{
  "n_layer": 9,
  "d_model": 96,
  "n_head": 3,
  "n_kv_head": 3,
  "head_dim": 32,
  "d_mlp": 384,
  "vocab_size": 2048,
  "activation": "gelu",
  "norm": "layernorm",
  "norm_place": "pre",
  "norm_eps": 1e-05,
  "positions": "rope",
  "rope_base": 10000.0,
  "rope_fraction": 0.25,
  "qk_norm": true,
  "attn_scale": 0.218,
  "bias": "all",
  "tie_embeddings": false,
  "parallel_block": true,
  "init": "normal",
  "init_std_qkv": 0.062,
  "init_std_o": 0.0769,
  "init_std_up": 0.0887,
  "init_std_down": 0.0887,
  "optimizer": "muon_variant",
  "lr": 0.00984,
  "beta1": 0.95,
  "weight_decay": 0.0,
  "lr_head": 0.00516,
  "grad_clip": 2.0,
  "warmup_steps": 137,
  "schedule": "wsd",
  "decay_fraction": 1.0,
  "decay_shape": "linear",
  "final_lr_fraction": 0.0,
  "batch_tokens": 16384,
  "seq_len": 256,
  "doc_mask": true,
  "z_loss": 0.0001,
  "train_tokens": 89280000,
  "steps": 5450,
  "dataset": "wikipedia_en"
}
Each number is 128 + 24 x the weight over its row's rms, rounded and kept within 0 to 255. Layers, rows and columns count from 0. The size above them is the row's rms in percent of the matrix's.

# layer 4 MLP up, 384x96, rms 0.0888, rows 367-383, columns 48-95
size [ 88 104 112 108 111  96  98 103 105 101 100  92 108 100 106 121 109]
[[131 126 151 122 125 116 133 163 160 109 123 152 130  79 143 152 116 143 141 115 132 112 129 127  95 126 128 129 122 172 121  78 141 137 147 142 143 102  81 100 147 127 105 149 137 144 107 143]
 [118 123 136 152 108 131 110 114 126 142  94 131 142 174 141 109 124 136 138 150 102  89 160 142 156 185 106 111 159 147 146 139 108 109 142 135 114  80 142 147 130 131 131 135 155 142  94 129]
 [151 130  78 155 106 107 116 159 137 139 135 109 140 154  89 124 173 138 129 101 111 155 105  93 123 122 169 157 182 104 165 112 124 118 108 148 149 164 157 103 119 126 136 140 166 148 119  76]
 [157  94 105  93 120 101 145 100  73 145 140  87  92 122 131 140 128 133 101 178  78 109 137 162 135 128 160 127 124 123  98 138 107 148 110 141 127 135 124 128 133 103  89 130 194 134 143 151]
 [144 141 158 136 142 135 109 129 119 141  90 120 125 157 128 170  87 113 119 123 114  89 116 146 140 134 103 158 146 144 109 117 153 133 161 155 117 126 171 111 114  92 105 140 137 122 124  96]
 [121 128 125 198 133 112 131  87 126  92 140 142 112 148 143 149 206 142 119  88  92 143 114 162 102 138 132 108 141 155 101 117 142  93 126 167 152 115 135  88 135 137 145 132 109 131 145 154]
 [108 139 125 124 125 131 110 128 183 123 124 146 119 175 189 138 107 147 125 154 127 162 163 137 147 138 117 153 110 102 155  99 110 160  95 162 118 128 131  93 127 129 145 129 112 152 133 114]
 [ 96 106  78 149 137 156  99 105 138 122 108 146 154 115 109 150 126 185 142 124 136 130  94 151 130 117 114 125 125  71 151 135 168 201 139 162 148 128 155 104  87 114 132 144 100 109 142 104]
 [149 157  59 124 124 122  98 142 156 126 169 122 148 109 119 135 125 123 117 167 125 144 120  95 133 137 135  89 135 120 130 133 168 145 122 187 106 111 167 139 127  95  93 151  83 174 127 112]
 [ 91 160 114 100 108 111 100 155  96 131 113 106 131 104 149 129 130 110 123 116 154 132 102 170 170 160  72 136 129 116 115 105 121  84 143 135  98 113 122 112  64 133 136  71 138 163 143 163]
 [160 146 117 104 146 158  84 115 107 143 150 110 142  90 135 118 160 122 137  94 125 139 134 181 130 167 116  95 190 136 157 133 145 140 131 166  76 143 148 168 154 158 149 122 105 114 131 110]
 [143 102 175 123 168  98 116 156  81 112 137 130  87 128 140 123 112 176 165 145 108 153 116 129 156 121 101 129 181 117 144 159 141 112 114 137 100 168 112 138  88  99 135 121 163 151 116 120]
 [ 91 115 125 121 126 117 120 143  85 147 156 117 134 102 149 188 155 140 142 148  97 127  71 101 123 146 119 102 107 115 121 113 158 146 108 139 146 121 139  94 172 145 165 166 115 100 140 132]
 [ 98 104 112 163 167  53 147 102 124 128 112 128 151 122 140 137 148 128 164 144 104 104  94 122 128 138 140 119  98 123 131 108 134 139 122 109 141 129  84 117  90 121 176 166 122 134 108  94]
 [113  95 135 120 116  99 156 142 129 169 159 101 156  79 133 133 114 152 152  93 119 111 120 107 136  72 172  94 161  98 139 102 134  92 112 152 108 122  75  92  75 143 141 138 142 115 110 135]
 [117 106 138 103 121 111 118 126  95 170  52 150 116 115 150 144 128 116 109  97 126  95 140 156 103 129 118 151 112 163  88 122 137 104 142 140 136 122 128 117 101  87 117 114 148 151  93 122]
 [163 142 117 121 143 116 100 137 118 122 122 103 163 157 152 148 148 120 155 153  87 155 123  95 136 124 120 136 134 122 146 152 158 146 113 123 135 123 104 143 117  91 113 130 168 138 153 103]]
# layer 4 MLP down (transposed), 384x96, rms 0.0893, rows 367-383, columns 48-95
size [ 79  99 108  98 107 104  98  99 104  94 101  96 108  92  98 117 103]
[[138  92 110 140 130 126 110 109 182 167 120 117 138  98  91 146  91 121 139 136 141 150  94  73 138  93 132 133 119 124  85 146 140 102 113 128  98 101 135 138 113  80 153  98 166 112 131 139]
 [ 99 118 126 104 104 136 126 116  88 138 177 139 131 116 131 163 123 108 129 144 165 142 185 173 161 124 122 161 122 149 155 137 110 125 122  93  96 132 131 109 122 125 166 119 132 105 158 130]
 [156 138 168 122 179 151 139 136 157 118 112 119 121 140 109 139 153 114 126 100 126 133 153 112 150 153 112 133  58 112 132 116 119 153 147 171 137 139 119 159 127 129 148 132 138 128  93 107]
 [151 125 115 105 148 140 106 145  96 127 122  86 140 132  88  79 152 110 141  80 172 113 142 154 122  80 101 139 141 138 163  97 121 159 113 182 116 164 109 135  97 129 125 136 143 156 120 139]
 [134  96 104 158 135 117 114 104 130 138 137 115 145 153 129 145  85  88 129 111 129 121  85 154 106  74 142 124 126 141 157 135 132 125 167 131 121 153 154 132 103 111 111 154 162  97 142 111]
 [139 115 120  98 122 153 165 104 137 133 134 161 101 192 130 148 165 168 130  72 130 103 128  91 138  88  86 146 128 164 140 126 108 138 118  81 112 139  87 152 173 106 155 126 143 122 123 131]
 [139 145 136 138 101 140 143 164 158  86 131 109 115 145 131 145 207 118 101 106 111  92 100  93 136 117 111 145  87  98 114 117 125 146 122 105 181 125 138 127 114 142 139 100 141 125 176 121]
 [139  89  69 119 130  71 165 161 157 123 142 148 105 114 132 107 122 161 135 172 107  97 101 122 146 123 144 150 141 139 123 139 130 142 137 134 104 110 152 158 110 135 141 114 104 172 134 116]
 [106 128 127 106 107 118 117 167 104 109 143 140 117 137  83 120 173  96 136 145 127 164 157  90 143 152 136 128 107  86 157 152  86 142 157 134 142 133  99 127  84 125 105 119 128  97 158 105]
 [128 132 101 114 129 155  73  98  90  73 153 124 110 116 155 127 129 106 149 154 162  92 126 145 141 158 104 105 109 133  97 125  96 124 166 119 121 144 108 127 126 152 135 142 124  71 153 169]
 [156 158 159 164  98 167 116 164 121  79 131 106 147 127 129 133 144 138 121 158  81 100  87 157  90 143 139 139 118 155 116 100 152 131 149 143 104 136 114 131 150 120 122  85 102 136 132 124]
 [179 128 122 126 124 153 174 146 144 106 138  94 126 106 148 161  77 124  99 132 133 115 111 160 109 118 112 140 123 146 118 153 157 148 122  92 118 140 142 126 122 121  74 134  91 145 131 112]
 [105 140 136  93 105 163 100 118 123 147 128 102 133 119 121 164 111 127 117 105 100 143 134 129 150 129 163 160 151 123 112 147 143 123 106  85 144 110 121 124 160 150 144 136 166  99 123 150]
 [140 119 130 111  74  97 128 130 117 123 169 134 113 161 133 172 141 107 113 151 101 143  92 119 128 155 155 137 162 129 125 125 127 115  93 127 143 108 126 172 127 162  97  95 141 131 151 118]
 [153 102 122  91 160 148  89 185 110 138  87 133 109 114 127 127 163 116 145 140 151 137 158 145  99 169 109 134  97 146 151 105 140 117 141 119 136 145 129 128 113 114 115 121 174 122  69 155]
 [151 124 121 160 109 143  99 158 120 104 127  97 144 111 100 131 144 118  86 111 118 110 139 143 101 116 123  87 114 149 147 124 117 130 166 154 187 108 135 128  88  96 127 111 129 112 129 122]
 [113 110 122 139  97  97 129 149  57 125  95 170 165 152 179 114 146 132  96  96 129 128 137 115 124 135 110 146 117 153  93 104  93 136 120 112 107 161 145 142  99 148 135 170 146 137 137 132]]